Weights of a small GPT-style language model, trained from scratch on English Wikipedia.
Size: width 160, MLP 640 tanh GELU.
Training: 350M tokens, 2670 steps.
Each number is 500 + 25 x the weight over its row's rms, rounded and kept within 0 to 999. Layers, rows and columns count from 0. Numbers have three digits each. The size before them is the row's rms in percent of the matrix's.

# down: layer 3 MLP down (transposed), 640x160, rms 0.0591, rows 368-449, columns 0-79
# up: layer 3 MLP up, 640x160, rms 0.0591, rows 369-449, columns 0-79
down368 091:518495505474490517477516458520522477477503522501511467513500500530531499492478528497468480440515505504515478549561491521521486501508502487494509521544511527534441509490554499539511509512474476528511501492469504523472482520519475503507476522
up369 087:489483528513510489477507484497515507512477536525489504491524479525467460531536538491536531487489488494478465547499499493514501456492515546474470506480491530485532515508533464428481525509503465502494440492511495491489508475522501493485483507
down369 080:463447485491504462555499538503549499501481493567503532519485526511473533523540474485524508503515509500460497538476502482496485496494510463505492507456549458489491501522475544507483453489504511481517513516446513495503518488471488499507497490
up370 117:484512524525519496506491499490468532498531483483504489509525533440566481479556519469468456488491494467462518497497473479550509500525493536495461489516506499511516474448463477539511504483526512464533503489503457468487527521527531488495521478
down370 111:501488479536485514537544440563509472473527477490532500493511513515511546500497509510483472505532523517471466458526491498492509510492532529506488469508507529491518466447514488498509522466465488547491519492529451498514460530496506512485499482
up371 085:521466479509471491495475468497488488541500471500496493462527505500496469499452450506527489509490471473471528514486536459493489464536511481498448467544473512501507448507480484501516479512557507504550470513518463481532481492485532489514477520
down371 078:496524516502485467510519482438506498473520468490558529521507504502479524543552496530553487493529511529503528450466492520492525497488528545486493528512534518486478512501512549531500490498484495554506524514515503525500530545504504488487489529
up372 091:534504492464506510550505478503479451503505505510498481536521499523455528489451486487484548473478480524545481484485489535509481510498501559553493532535477529532525524477479540510513491475484490524532467527482504469492511470520492496528505512
down372 081:500517516424506516499541567519471523519489541511482458459500528426544450518497519470468501544518496482492488531527489518526520468539498498502492520478488510490492492474501493527479461526498496505478507467526537510491544498483519470514510467
up373 094:471461542533500506493516530470517465462525570513505510487513480495523492532515497493483491542536511507490488504502510506491473528499479489537485498530492489498525498471486525467493521551527510496512469523485492458489547518510544506509484517
down373 097:523482534493510526516468526502484511469470475512525494494522472511520487529483526525509491480482460521468518526501475468494484458486509490474531486517446490485512495485487491495498446466463501555489519530506525536478471462460476477461474499
up374 103:500478519530529501512525492450508539492526490534496498484482457526530521486513473514521471518496516485498476484547504521461500477499490538487531524504539471480499469583525495513507509469510506491531467511501494467508488506518467506488555517
down374 105:498508531472499484489535499516479525512486555486475485483467513487489446500518508507449482531516488497478484521498452510528522519563481458529476480471485491483496509501457461491467481478476514522487543506501540481543547467518527468499476511
up375 108:506508461470486533502459453472494542501490512513498521535482466503546466513513489498451502487481518558473480541514476498538480525555450519523536528540461517528517479500521522499505477509547529484484492491512498495502502504521535502503500478
down375 105:465493508474462478527479511488523521519506543468496540502538532505499555511486483473478492470497474508503494529527493517547522475497450492491498520537476514477497517494477448498485476499459515509523497494495470520522490526514511514524529498
up376 092:474463529479517557510467507496478502527505494501511518441558519493522517486497471489476524491481499481476475496529478491494476526519546509460490519534522519514552504482434450500473494498511503531529499521514512523501505473487469522502489509
down376 085:513477484458507511487506460500510504483507505487518506518425531499473518512476514494482486472522497509501481489459474481476520471473548482498498451539540476558489494521463514501501518508476520509509495449514555487521498501517528492469525459
up377 104:486512502480524484487552477505480500556478498478476487495527508519493520492515481547516491487516455486513534483511502502467499522454527536511497465493472481483459514494506487506487536508545547469484483504482492520433481510527505510479469537
down377 105:486481499503543471519477517478520474460525484566500506556526479475490508520484505529499524450518520509485466489497512528524495473530501477483520495523524503517517502484511463475525479537479518489529500493491491563510486534484500499522517507
up378 064:534511572471471479528464496528516465472549530462523509532509499546531524560533527494534485506508526484524479478482502469476561522500459517538502502477462520503486506533480479489511534500494491474536485487495531469528485483546478508489532471
down378 062:482473498472516501463514480462469515487455478492490480480489499504504504506501451478484471521477487502462464514481521499492477495483495492469468452512520480473516491464461489480474507489486464500507531487463493491460489479480512476513448465
up379 093:526450512518525511565501489497504486450494447516531468509525449490518490506537508528492530499555502485445532495495515501493513497521504503494500503528539564526498508533500478545506491533487478527490475495502557523503487510537480505541522530
down379 095:522541526502490482479466509505527448453497481504508540546534503484475521495500530495484485510474542544499471505538511538498480551503508488475502497540480489496553517529490522440469520507491505460529500528491463478502505489488516533493541496
up380 116:496504500525460540475511515518480533512515475488525556521494486535536520503528505493448511526461513490461515447480440549468511536495513525479496517511483488473455494497503493548461496480505499478506488496537517517485506496529489509504497500
down380 118:487515503512499485507520531490518481476517488467483484474494491513456479530518482522506475459499520481468523528480516490510487464505487551469493511484558494444508528495481465510504490509512511534500472494515509487463517506531527481512484487
up381 099:539536456458492482480465522474528472495492534505508496539451530538470495511555533514520472505516521517479494536524488547512456465487471522539467498498496511487518480457499488514491521493456520487500496471521468571486485475474465493534495486
down381 098:487496499466491522488528479512478530484430477490535504485526499506536494498491501496518549483468491539517512499502466476509564520514449476514516528494543507502482532479503517541514522491511488483449511513506518521510510516481537530535516539
up382 100:543512459491524511500515503523485498502437453528544455466479460520500483544496497533489485493478470510490512514491493485484525512554550532498444481508469510494521470464516481508524503524543494521507476511485471496536464487498458467516515541
down382 104:470492527497514472509503493450481506480483515496446494493483518536486474438541487507482509503495453483452539487465471496515531484451490504529479476489535490484484495502507503515521514510532503525497523484531531489515511472495494481462514492
up383 108:498541529520488496505504485466486507451498504441543477556491526468551468492530453498508519522454512512498525453480463536518475483477507540499504519488451488525511478503508528516528510471504503535519496535491553477501482520512509491476511485
down383 104:487481497490476524454496512507507485535521537505469515491513512485493491505480505520452513573494515500552471518507514507525445514487488518493507489485462541535509515477528532521475473475502566493452512495496546507507478532506481459505514435
up384 108:513472489540506493531468493474539550466523486521490506502480531505440487536498491534496500520499469495522485498546540484521502468506487573469475466487475480492547442513473488504502491526524427495483502514540484501491516449545483511516499526
down384 106:485514518444470501529480556475488509488500442555513513474446505468519503452529483505502504498480498488506527468488486545507495526535504479539474517474489505513467529492493496477495509505508524476481537510475509513505494515511556562522457506
up385 093:498519531489570512519488495514544553470505456480496497508509463463525492491516521462506476515518481531517534484481481502506508511482468493513503509476483517500476515528493499501477537452489476496535458473488504518511477539486499492479559482
down385 090:510482495550496472512511496525501496485526579502531546499518530504508547471512511546486537475509523484478487492522510508479503484491512493504513446530514497481494500466495504465501512531531498504542521503535483500473548494473490530542455514
up386 094:493498540514468484512474513488491508499508465470475516504479483465512521547549498441434476519496499517446482529470548484480490520497509468496477456481478526492486517522457506455496507542507514515549516509505532447478482507483487497490493518
down386 112:531490489486513505504548462510491488522501556498515541492497543500535501476488526532491528487554515506479535466530512504503530486519511499483505502530471519501490474528498487554454494479506485481515475515524490553537501508514486501528486494
up387 101:480540517481460528494494495482517476540498485470525514519509480524538503528538538478497487520492473478505526479494538487527510527499501538500511526510517503508502511525538469535487465490448533488475481499523502550516498501487517477483465474
down387 096:503468513485464470499489486491500519493508481541490482518518500497487506510494476522500516480518541490507520532491478482470475487520508500496472474526505462523523497440452515477490519446523510489490532498511501441514536503509508533519537489
up388 117:482489517482468487515509525541468507494495508511460470509531482481520448512478465510529489518511491505536547432455490491502424489539528519487500462469494508533528498484512460500494486447530482504507486456479494506500521483513480499448488503
down388 118:475485506503464497508505541514515528491514498548506449534520451480534516505478495526521471517527489472522526490463541466470462501538499482479494512453496504561504538485485525483516504493484470479470536489511507505536530512482493500521507489
up389 100:476495470496529496504559487507501504481457500511539512505446506484505492496467503489485492526516509515498459505521437531506515483512500509503484551440487550457498482493482521468540471525521501496538499498501497524487534480524535516476473476
down389 104:528529486478457553490529540498495479486530506516444504488511498492436491485525490464491501490528516488487475535477479525510469468533536494484527435488490537495498579494497505497505472441495492509514517445493515478505490502459510496520521522
up390 106:507532548518495547474469509452476499533508454500483493517544503503544493495478476473457528522465464509513493522477481535452490512468497500511447508491500540518502494554506461510518501501516503573461512448464516491507479527447512496520488499
down390 103:525514480493548504484486500474476514497481519517461553470502512508489515521475484516504473502529515471515513492537512546525520516535496494486486549528495517523529472520480510516501488525533494482503514483510527492507463506501504479501520490
up391 103:497503540532507476499511524543469447485526465493477458497556510508511518504469534455498509545515467492515532438469501498524500512506510495512540461492523551508503514518485516525519535465528523467500482484517515480505498532465513464517487528
down391 092:489477472495462445476512509481513466529476514522516506488509520499474530516505490501526519521479521525494526540454513549487475493504476485498484494472508566510488496496420516521466487492482497475498509484495479530498493493549543493530496485
up392 112:462521438461530503532492510462536497509548455489497535490475491482510521492531538485476460504526486531466524499471486478504489520528478489497483501471568514513506528463498530498519513506505514490489503505516481511505540517466511496495561537
down392 095:503485530502510532451509494518533520463507541520522511494564507509512459541517451501547533540471520490537488435515495492524509482479489514532545524498479436512499514486498550486487505515511502509488513482523503464496477489496488482505455531
up393 109:510539545503492506500490545467462544504501483503512542485508443491504500478526500510487503544486522471437495526508508532496472504482478482490500499478518504515543537527451478492515507476457494526471489504494501483497507522558467526524483484
down393 107:482517488485489490523457529484539519520502457498521500479477492491467506524485510504511507511495509528578480511501496484487472505517526453500521485464522538514497495529511550487472503500525498514477514451486492513483473537511497495453465503
up394 100:514482509477439479441494475485512507540566457474529457490477504469553491502479519506448465505497503518523474473518515489505500525516500521507549468505520509518518503461542445480499507507516492519494511493536465497531476512504492515511528531
down394 100:427520498507516449543459515470489471486486462478463473557468519486472479485534522537522494492497515502471478524491534521551504480531499501505505520495442543526472487507519517509526565476455486491491503514493471475470521456488507514494486469
up395 086:488473544456496515507550452507479513506479521465481512511537500541532519477533519489519495481502528489456496481478495480566487456517567499523465438485495484505531505531516463480521515473512511515529499490515477425500476498481540525483482483
down395 077:506518503502460470489472457465508493498474526523498526517525503476530503489448473503471546502506499510542479463520500486442498484492494452462492523505517487453483459489522560545496461538455475467465531529510459531453511515512478508522525501
up396 108:513520504526503519472495508483503541559522480468507487489488504499477494472521524537472512483509508479527542516542482534496538479512511551478512480515487458522496493448458479518501502488486554508530497500505500485537500452532476472495472516
down396 116:494495526455506512509532487468502497508512498504446493473531541526548543509524494492485537504518466422474489529468512506517502488511511487509462515483436553522497513493519487477543538452500516505530490490508485526518485544509497456534510501
up397 090:507506542539489500460532509491486505485548533457497536440476505494515460532528577525522507540524502533498487487496519536494498537495503538510529487459494495469492502501538517475525538499529507499496471490538519491505510532529481553486505517
down397 092:508537518490514546481517527508505526525497495528515488512496487541470540512528495502514450485441468468479542526485434514478522478525508541500485448545496524481538496496466439491467518538505460483496555494497499467487497520499493445505435475
up398 100:501454488549535492481445529482475511471474499509511490472440460503494497539485494473496503548526499534546512482479496503488504498494529509531484510495477465488556499511461521505518477456499510457494482485454475491499506482469550504556430499
down398 102:516513488498481515478519521502528474543491527522469493497544506504528486445488507497520482471507500547471502503548492526512473521489511517502488508544550485504529495476490491539486462484524528506475484549490507548495489501473459487465480506
up399 095:509501517521525510524462499490486490500482530517447493539491492541561469508565502512489472548476548528507533509473501527528514550507499497494505528499496488487465476453495512504520534530504506544552486508483527504501511475499476476522498457
down399 094:503469480466505487497481507523520499487488475484532458487498522458473511495477459463532492530513554494502487524501518476556504485489508491513498509471464535522535508524535509479477489500487516473472464479491503458513533525506480509451502530
up400 113:519495474491460482530514522474525431496510498541466523545529477506478484476519466526490506544511483466475482461442505489485498496529474521528529521496509490543506530510512546502454515473477493480503457494516510496503479565490535482518495495
down400 111:437480519561533547497526510476505507493459498521504532490499510517491507510525509481480460494509516480552508496490507445513528503521530532510490474497494512547495509516499413452513538484498515527506444509507519510547480505508504506504524472
up401 111:480491498496517524569502476470489539495471479486461485460481513527504529489496514520539484436509531511469505501457524487544496466497483509526506502504493504440520503509463478487522496466498513463502446503515513477508504483560533498486488467
down401 109:492504508477499503486521514494518505472503473486470519501491539526445536463492484469534500524536539450478508535499523467513485496518484536454509530503489516481531476468493499510489515510543491447489506499490458471489506468474517461504490527
up402 090:508494452552498501484528485519524490486472523509508506525466496501482519552475448491479519510554457465544538534491468498519491513535511513506520497493466522491516478537496514575489485470548539510537495493507473529492514485545515531533479511
down402 112:474495467528499517523533481481451510496485518512530434471566515553499508487530508493490488516497429518505523497519451483538470484540521487482459466473490518511512535504506483511515532508480551460482505493488482497512500476509530511521477536
up403 096:551471528511477542514465485479499538504504485485471481489504471510499491498522524481505491489492504463529467505458545488523500538514473501489464523490484489482499509502487506491483480504490511468528514522503530457536526486514434465485533499
down403 102:486442484499522452481495506488517501500508548475524547498420476477529511501514505521551531500534537593513490509489516479478545525468520466461504500501487483461544479475518509509476485517515483514483524550498514537519496466477510528493481504
up404 098:482517459503482517497512521527495490517521506525527540521479522520503469461538524492486486504475507473507472474524538523511493494506460474493520501503501560482489470505487492522513510499481521480528523544563544472531520510526526485527494507
down404 100:465519489493502472500534500523507495486482513493508494490520527508503529487513465515556477531523532518479550497544516474488500505511454501491493467453480490497487473520467475499491492561522505518514502488470494496506512463487536507509516507
up405 093:490498459504509521487568522457507510526453541554517469494487501514508486514454494477507521533472501499552522534504502532497492484512534515496532540477466482481534471505522498468505477451518504501486519479478508505497470474494444514535532532
down405 122:504475537526461499494503513516510445518532472448557530508512514443533484525528553492541461465487478470482479518497520493487516512510476473481481510497502504501493552516494537488498501473499505515500481530505468477535481471490501497500522495
up406 097:507523510504504516469510456502522557526506561495501553493513487522507481518504495548469480482479428480486508506518487500509522529513456497477462509510504497532502504507486528530500505541506517517495471517507462500503448452504490504502507503
down406 089:473492503510474510565501509481494516514475487520462474500505518486524483510506528508495521498515494494472466494500507488556554502476502470523498541477519521490511510515483510468506493488489488497541495483491492507489508502478507484496519432
up407 067:540520515476480484520491480493493519493506477491490502527552450472466504489496504505514497504531529485461497500509510499511528500466494487481492481446491507502456558495471500485506513502524531487488454538486449545494500458486446555470453483
down407 060:457520490529553487481534510534471518494500511505508502473493505494556489557539488476479469519508528511487527484533479494524521513507532527543507529517508563499520478503511530444485475517540504518509524479503529462534530558532500501534508496
up408 110:482539524462504513468486506517494521519496467452514497481475501473448475535500482502496475540497518533506491475430473510525513499488548487478506500544524497470512474501489504445437533534491506502543508506495493485508487531515509489527519503
down408 098:554525491474485461480499487477519492511531524542500514523503516503460507548500485478516477490492485443530497496489503501536489554469472531511515512531504497465541503492485500534497504476527535513476514536514484476496496513535464474513464503
up409 077:488474506524499496539483503502489468469506503515478506484479472502495516469537466511484496498501485503502486505582508526505494529494524506556540476527479532465464484474516536504538510510533513452468512510493512564491519475509510473512467525
down409 066:531483513463483484462498506477551541506473484502505512522524540524480491486449489539478518498478493503495529498455522520494461511515508463485511515507509531504518498554508486548476447507458524503524495462474475523466522501487499480534500486
up410 101:487473485526519474487484483500549490493566479507488517459494516489498513516442511489489513515499508504512552474497497439525492552510487502535491511481533502503485501510511488517471509502521539470501477464512495469484463491496500454523531484
down410 096:503480474476494507513503506532525500516490489513487495518501472540512530511499506539543531538520470532511508492473570503506487528455510489533540514473450489509486496490508534544531485510505525535484513497527518505545530523483470493497514492
up411 104:465464529511510511506488494518494504469527505441504491543518482533447474517528529474517513525501476543554485476486510486521517498503507513537508502470483492485488495493536522487516515444510518481508440528523514494481530537465522482526520488
down411 103:477481507451530538489532529479476519505470523496488522502494550492489465531446548491465471496499498490489579498521559491513473461523531512459494495515480482513528489496459477499476470502472551477508506533548496545477468521502514498464484503
up412 107:467520499526513495481483469461504515500500482499481507496484500519532509507520503473462525523539479509469485477497466526521455503510507503482476474474538478520504505497544519490521523493561528510542491495507517492502499484484429532513531500
down412 101:504519497507488533517482465468477502512501493560459545471531479508538468494515480472522528529528473508491487462465536459475523519492500538473517526519495517474443525476517487499491485484509530479477515483498510527496493517497577524522514498
up413 084:532529456514479476488503467510538530540522456506528537522501509490487496499450507509499483458462503489481499479472456551514431457523477492471489494564510491493513522456491495527496499494488538496489470512521495513522522537492496491486494508
down413 080:512483487503509572510528532482494494506501531429496517481480504480496499481474496469488482502519511519477500453479517455522525487487515522481506524425510515523493490473542492485472489480521485526487519460496463522491524463458541514498489522
up414 093:517444576497508498494496503465504513520481498510482463480533532502477502451504563523498507522488544517507522519520506493493497511500524488490485526527513505495504486472475463474515493471517486483517490505473518508474482480479475483471470488
down414 092:483512508517499490532506492490501524552512484524452516501516504541563548486482504516502511471501485502501519504472514458500538469510490531471506525562441527479503537476470499495467479498462518504507545484536562483466446485517512524456512471
up415 108:486491499502516540494509468469528512509543544486491461507521489466476501512529497462429465521483536509518471483489526476496519463503538507517469546486519474503500494478513486477507544510534485499531493541526523488488500544532525507450499492
down415 108:524501447522476470509516533502490470491479497499539497501509508475483528488442446520544527465476482523517498475502477498462523539488485461461507494457532506481490504534489508501500460477488435494502498488543441511473482523461509513517484539
up416 076:492511471478500532532547513506477477522491521484498562512532507434520513478488506449528533486526461525472477502483502497518506476485509495498458504478505551512487530487465488478555505521519511557525479550522490496524523510444487519477519514
down416 072:514499495521466458460481503495515541499460509496539469473530499498452488472483523490474530502487487491486493534526499502517460505514548520490504509499468490451495502492498466492516500512487502449494493461547524527472483485536475479506472479
up417 099:484485495493493516491508472488508498502507460472572472467497466516476562487504469482499453536498474500511521527495486502506528474513501497516514525567527556499526506483473536483496490495487514463518501473476539500529473489512512526530530503
down417 096:468497515525494505540481470489506514461512494529466498510503487428480492513474459507546488461527509523518467475516518492481479485504509510497520531476515559468497499479532515503531511481463500490516466481553459499490489490494493503433494492
up418 106:500513516542475521459512453500528496485510526559488490511471508516509502522530541524501514514529517517497525503469491499516488502505534482492479519554491480507499464514490521444484531461503475506497478475493433507497485512529513493502546489
down418 102:476490478457501480497479505494478466476478504458525559499544544493500502501507474477485477481515523491522473417506508492470549470494480484502544529481488540507507517524500507534469474508493520493490472521531541493495482514442486506479478497
up419 102:523462518482513507499481482498557502464464515515509505478462521469503481523551463528464517520481480510506519511488507494520500498512502496479492497510488490458552477470488469480490498467537532498503542463525498475484501497514529499468504555
down419 101:477535503516487489514518475497514453472525504450510479480510535465546506520472491485502502464513485474530468525487444507552525520453527528520489531526509483490508522477524519485525489509478537558492514495509478485493490544488447520498520477
up420 108:460512483530493504514485505450518497518482479514499482554495517498491514497497474481492504517439532520515476496513554500504493509489520484528506502457469490524491432492482548497542463487484490473492492505507495459505512503526544479543510457
down420 116:502527548456540489467486479522485493495513504402571524492483475499493523522500488498471508501501473473498437495508526488467493535485513500513525534454506499461443516516479497522512516525499474519466501512479487486490541492524482471468519484
up421 101:493496496524454534532516538478451508498457480500472461516511517521511450489451464483520539546508483511483541477469507508508501512452513494509474487498511519518473495499539480516530505499518478523518512582480479479513519512556496472544485496
down421 108:525501457497491504499481544512480470496515545519475470505518517546522511536487527504494484479528474520508532478469489512488481479518497506504492483496540527520489493560514501542489482467484480536502542546446500503514463487476516516536504506
up422 082:505536514475502466488460481522497497494504499526458469493487510482471514491507477491457515530507498522519518551480534514463472484540520483512498456502483503529521495532498509487516543518579535479506507489492455490486491516497508495544513511
down422 084:506541529487482504516505501504536520503498543465524501493509486496532475492482528548480468499460498488455458519528476534514480497503513531511554522517452516495491521511498475538499501528460537510522497468494519500523524467553522513479451528
up423 107:497423509483460469446487510485521486479482499510511476520493491502473478504534503502548459476515484472520518501477527551505495475484437514465507479522537501529505489488469483462474493492555522498483504512496510508483507505514554531477507476
down423 112:478522522511520499506490495530487523476521485485484524534473476491517527532487525523495512515458495515495473468513524479470542499485515535484475451491535491451521499474528488466533514487512475496474479519517472522496490488528486484495477449
up424 101:498443494474464520492493512495533467482504479493468477481506494547481476508513454533523489498478522504497510473465526523492461495519487499504511471502493537510517508492511493493478546474538466489509460503542497477496469500546502497511495551
down424 109:436512519495501545476529479495522517514533502487511522535509496505466483517467512525489451464480500467499542475498510462514521469510505527508520479465483501458535517454500465508513502482532515540556484538521502492509488491510517501481518454
up425 106:534501518484494527467504495523542484520583502466495490511494518493510536512464496481528483480505518467563491493526466475502520468491478505482493471496526514545544469479494463487529495463481530517482499437537544492488477498509509503505518486
down425 106:483460512480478482476496492521520507493467489511533522508508505509494512513463511451514478517504437480558533525507530520495482515522492500498508532527504471548460514504509452507492496454492547499539519493499494509533515507475491520549572545
up426 092:480482498524493487517551504523442492488454500488540466519486507573499487519494506490497482523561471511528486493447450474491513522483532546475509496492527507486511463485546500501492436517517503502502523527516463503494497531547475532499482485
down426 086:508484542487502487476528531475557486526496517529498459490539486490500506494523500503545478476512479543492498501522523481480465504490506457472529500542547485517480477519547573533529478500470507519518491474516495573508471516500469521525533517
up427 076:475509518496555547533540500499538518518511474483525513482539487489471521505495473507551488520526485515510509490504480529505479501454500478469471494491457501497504496538460482498492512436460535519485469509480524461477510502482481485500494486
down427 063:503480505479454514505502493497529427469526494477486541511482495538564485492477513477503534484496486452518516470516533541562515494514466481483440535501497524521472471539495529464510518540525492488504499530482460515538503522485541524532506478
up428 094:550484506463495447515516512469441540479490471508460478526501472541529490510468508492519480509532483516509513497513493479568529520536532505529498517453487490527522508515490514515482513507520489489442460468506502513523510496522527517506451499
down428 098:497524431508450499503487484510490507548496519468569495504467518422482489511491478540472490489445505504500499516554470511471492461502542441473519498542480467476503501510505482499494513514495504525545520522494519536523513495483485468509503498
up429 102:500484501518461505510465503505484498504540504481498485516527534519478493511478527512498539543491495430503473463482549543512459450540525466520496513471488537493469468502440485488512460489498520532533494480523521459495489512498522518533536499
down429 100:537494537504528508462498500498519460483491497541509528514508450553472542478458448541486471492520508489485497479504491483459546525500481541472483475495510520535486503507506480499512529501461492502532491460498473512506505479469479510526497481
up430 084:521473479521507508528519503521535513505481459482508514462496550508502495505501508517532476489502543491478478503511498521561521520541507479524548536454516518493490514541496476477528518466524520525525507497463513452489478465480493471504550479
down430 077:523482510475495476475503503533472483507484489475514503534471474504466496498477513520490480501481468497495538495478485501481515457489479473464488439520491484561540540532507521490490545533488494449472524496503504489446520491513533525549470515
up431 086:538466512520559511502485513511495525524520449562505507485509482535525492533504466493531493494497477475503505538484508486498494478519520524502482455491544443467481489519510505531478535455465473478484498481509483516498519481548567513546481520
down431 083:489509483506476534503516498498560461510486567480470485501503533458464493473476485516510524489518483477479496532492424518530474538496527499485519508500481502515522503518503484493548462526484529514495525478484508553487515514486497500478443479
up432 096:490528473502497529486473527538480483504507473533500511468487499499495491503471495468481452531508490498538502492519510500499480515476506508522522505452566500500509487532527555471485474468513520488530522477488503522504540486517516539487495458
down432 088:503475547490475444472491502471465508503523485488450482496528530454488498519508563482497506478467502516506477518477481500531490479463462516494515482501494489566493512466453518516473500523489497496505495468508515484499490474491480478499495510
up433 097:535494527494532511512438506454506501518471521500501512472515516490518512528478485475514478533479516544496461526513496508489477511504478486419487551522557470476510498459494512500498523518509512511528484478474463491506527504487499502522500528
down433 108:478499507536494497487480501541508465540486487533531509521497493474509486482490493511489555447515476497488522487534505520509495514494507459503506551531523476464424524506510485523502476541487517487524512465500513528450482534486489514477503533
up434 111:476506496517510534518525484479509541509506491516487568512528482494468480492519460477512509534500508474525470513432490515492510507501518499502498542498490508446459496494475491506515500497543529491489546502499520510517536494476502497521483517
down434 110:536502548508513439476520517511490542509495474524504498502485480493503513505480474480478497508487484466469480520497561521487533504522476467506507512550483526521521480519487553498549506496484477448518499509484500487513471444496441496511511522
up435 103:482452474519520501478494448511462504503465498514472490468478439520489464507487522525553498477529464485498473527484448479486505520515452533455489516498495471470534483466502507476540517489508508496479465472467509529500496499523505497525497475
down435 102:469515536490495516508482522492501496491526492479525461474474507476491485491472515513533537525535539502516506493493486457506483540487492475531531508465528511508539540498521502566457434493520509506478509483499482466485535477518505492500450508
up436 092:461518451507494486534502482505488513477475501501478436512447544499509529500480512497521465522506496520480526504450524534492462516502503526467485520493454512487513512472554504483501489466471530461504509518466530519512510529462507480487526511
down436 093:448453517484505515467482473493541442491475524518533516484520486516480504516431545515492506511498493476519511496481501473516520499514466507525510498532536487479475519499505503543498506530498472490487484504495444487496523509549481473498527472
up437 109:502504505480458510521557498473510530550474487483448502481505493506491521510477523456530500475531495472517501508514528535494474480484481488451436506487481509520498482469487492456506480503521486556462482497485499496494449482512504479512498474
down437 110:462478537471471525509450496524508469492520512464516488465474520498462481483530509515509479521507482557519447493501485505508487484519551502463520502461483454495506484514522516500482494502530494473513501488513490536511537519450506531558509523
up438 103:510496476501531477472504528493497515518492501505542439490467478490502552478543496483507522512491507491507485543483555491550500484497480499528486505487498470548522470443494444478523498479552491526529527485487500527520501450495488493521535500
down438 094:474538495506498525486531465460505475508515491558484497514525545488470512530486489490453499492498510505502547484458521468517459496569523482474505500483494519496465516493546545466521545484494501505509528489518451480509444567508480485488499475
up439 096:499460475535444491477483478477493471507517510513512520489537490543479523513492523458503495463497505480490508527526477479484500472496468470540508484515484535527503481472486494537481515526501506518509501489549469504486506534507511496458538539
down439 094:494529521488480512542503505540537502478541526499496471490511508523487520500493486513519490509475491466486519497491509518548480518491504493517525477461512498505464508522513543453487543501479478516541495504465533465521516494460500478487526491
up440 106:501488504537484480503453526494474477479490487514514514530503499463493533451496504509538484486507520493556545476527449515489511576482526534476504506533503512508541487509514503519448536452491504533512475482509537476519509510536515500511513519
down440 112:523497503452531502464476547515489512519471502500520525511489468475503508455488475509496502521539503535506519541491490568475536504530502491496495529524485466531466554516478494511492490506471481537493486504503509527490496458464548517500516503
up441 099:494519457493505450501535497503497511497521508459459475481470531510496505488481544483473514522523535482487516504491454536514461504482517464474500470496509506482465533511533484463453478487524529476476470478497515533511491524518512533527527469
down441 102:505521504485500514517477484526483447526508531512490493492489515497508480518487494491445487473513529506474505472523542545503536456497508529532494510526519528493534474543502530549506498577475501503480509529482485463492496493535458483484497500
up442 101:503509504486491535503484512525471505492516498498514487474511472531486555486492532452523510539546481507482477460505519521486505510487506520505514544532477495466479486506491525510453499464498496468475537510538470508547484515498541482544489501
down442 104:475518532517511514518505490499467465521535506531535519523532535501478474499525453512499487534499525518506498518459532514484537473490515475533496442538477470512514500527505528492492515557488501486472478504506516478526505484473503486514492486
up443 110:458517474561488504494535457520518510531529501526454542488510457512510509518515504518467525493528508435501465516495516533517480511500490463464484521495518528524526500481455465486516540502491513539528484537506526462488501528566497437505518498
down443 104:453479495467489511486524509506507491489471511494565462518582476463533459475501483481559507444474516552494490466523522515506547510481484493476516519483503466520467510484505517539423483516470504480482494519522497503479526496510503528505461479
up444 102:482512502492529481477480535501477534496512502529508498527488488462508573518512525462517478495522474506441502497476477508524501482493498449479478493495487501491540517530523579518513466502512494505501519460510474519506554505496479504537489509
down444 095:503559493492505541511499524513550529517464499512512479496515453509495521496468517561465517478524528537524529509484499517483518496486530492526509511511494483525503518511456447489477504478489441473513539513473536470468515471497491485477489546
up445 104:503501465502494486506456527477520490446496517469514488504469451501481469501450528499480474534488543519520518488484499520507488462488513553511506514513530499505494472465516465473471436556491468452542510487479484493511522485506491500540495519
down445 104:505491533533503493500488478467497512503506479498431534470523535489493500520490533518477499494517500492499489500481470508440467490513488455449520513472474482516521534507432483469521492507580516537503515508518521467483490502493538452491476517
up446 101:468475506503448541510505540497478485522504460505489476483489524512430497514503505507508504527482507504476512504499524449515465518493506548520474483473521508475538505530483525479482461471536508487560505523520499440474514519501499489512493469
down446 111:485498486512497518505467506523509546505507518484483506452522490520474472499482477481491525552470452493460497546536509590511495514493481450494495487466498464493535494480502520513492510488499505519459503500518503495506484543508486475507482536
up447 096:508512561495509468501537502508500518444526489493529488489470458489492480491545518462471479508544489567465514491500470521471455529460528538496498491508502516486490548493515507464544483485500505503528509547474496510490519495500496519505506523
down447 114:517528505481527483498529487541494507469520473502492502486492458529510473525464500517527480521478495468530498450526520501522445507508522505475553526520495519521468509464509544478507499512496526514555484492523517457459521531516491507493438514
up448 105:515479551507476478478488473547487510534508480513494508480506491486490525486492511475501512489515526494446489490441543509456489547526526509483541486531505500512489488455488509477449522482464468514549493498500524535490516515495420496505521497
down448 104:520515492550500488473514501531482480443486486438511518483464485480497501474505489468470559489500496548484523487497534495496501463469474509491480468506527487534500479499512470537511512499517464557494511538503527515450454526496504517490494472
up449 107:497499463471488523474526509523503545484496512483506510525464481533490513540419509510528487492530500499509479527474493493479483503505524532495504510521512501538515535513534509481519513501479489457507490461502554476542495483469476472507511470
down449 109:523483527507478470509489473456499510515544479488465467505524554496526515444487480528493518512506504486474520511482498490499512510473426490512518451529504474508538510489499495495547521495516489500528495559483496475491455523553494525473489513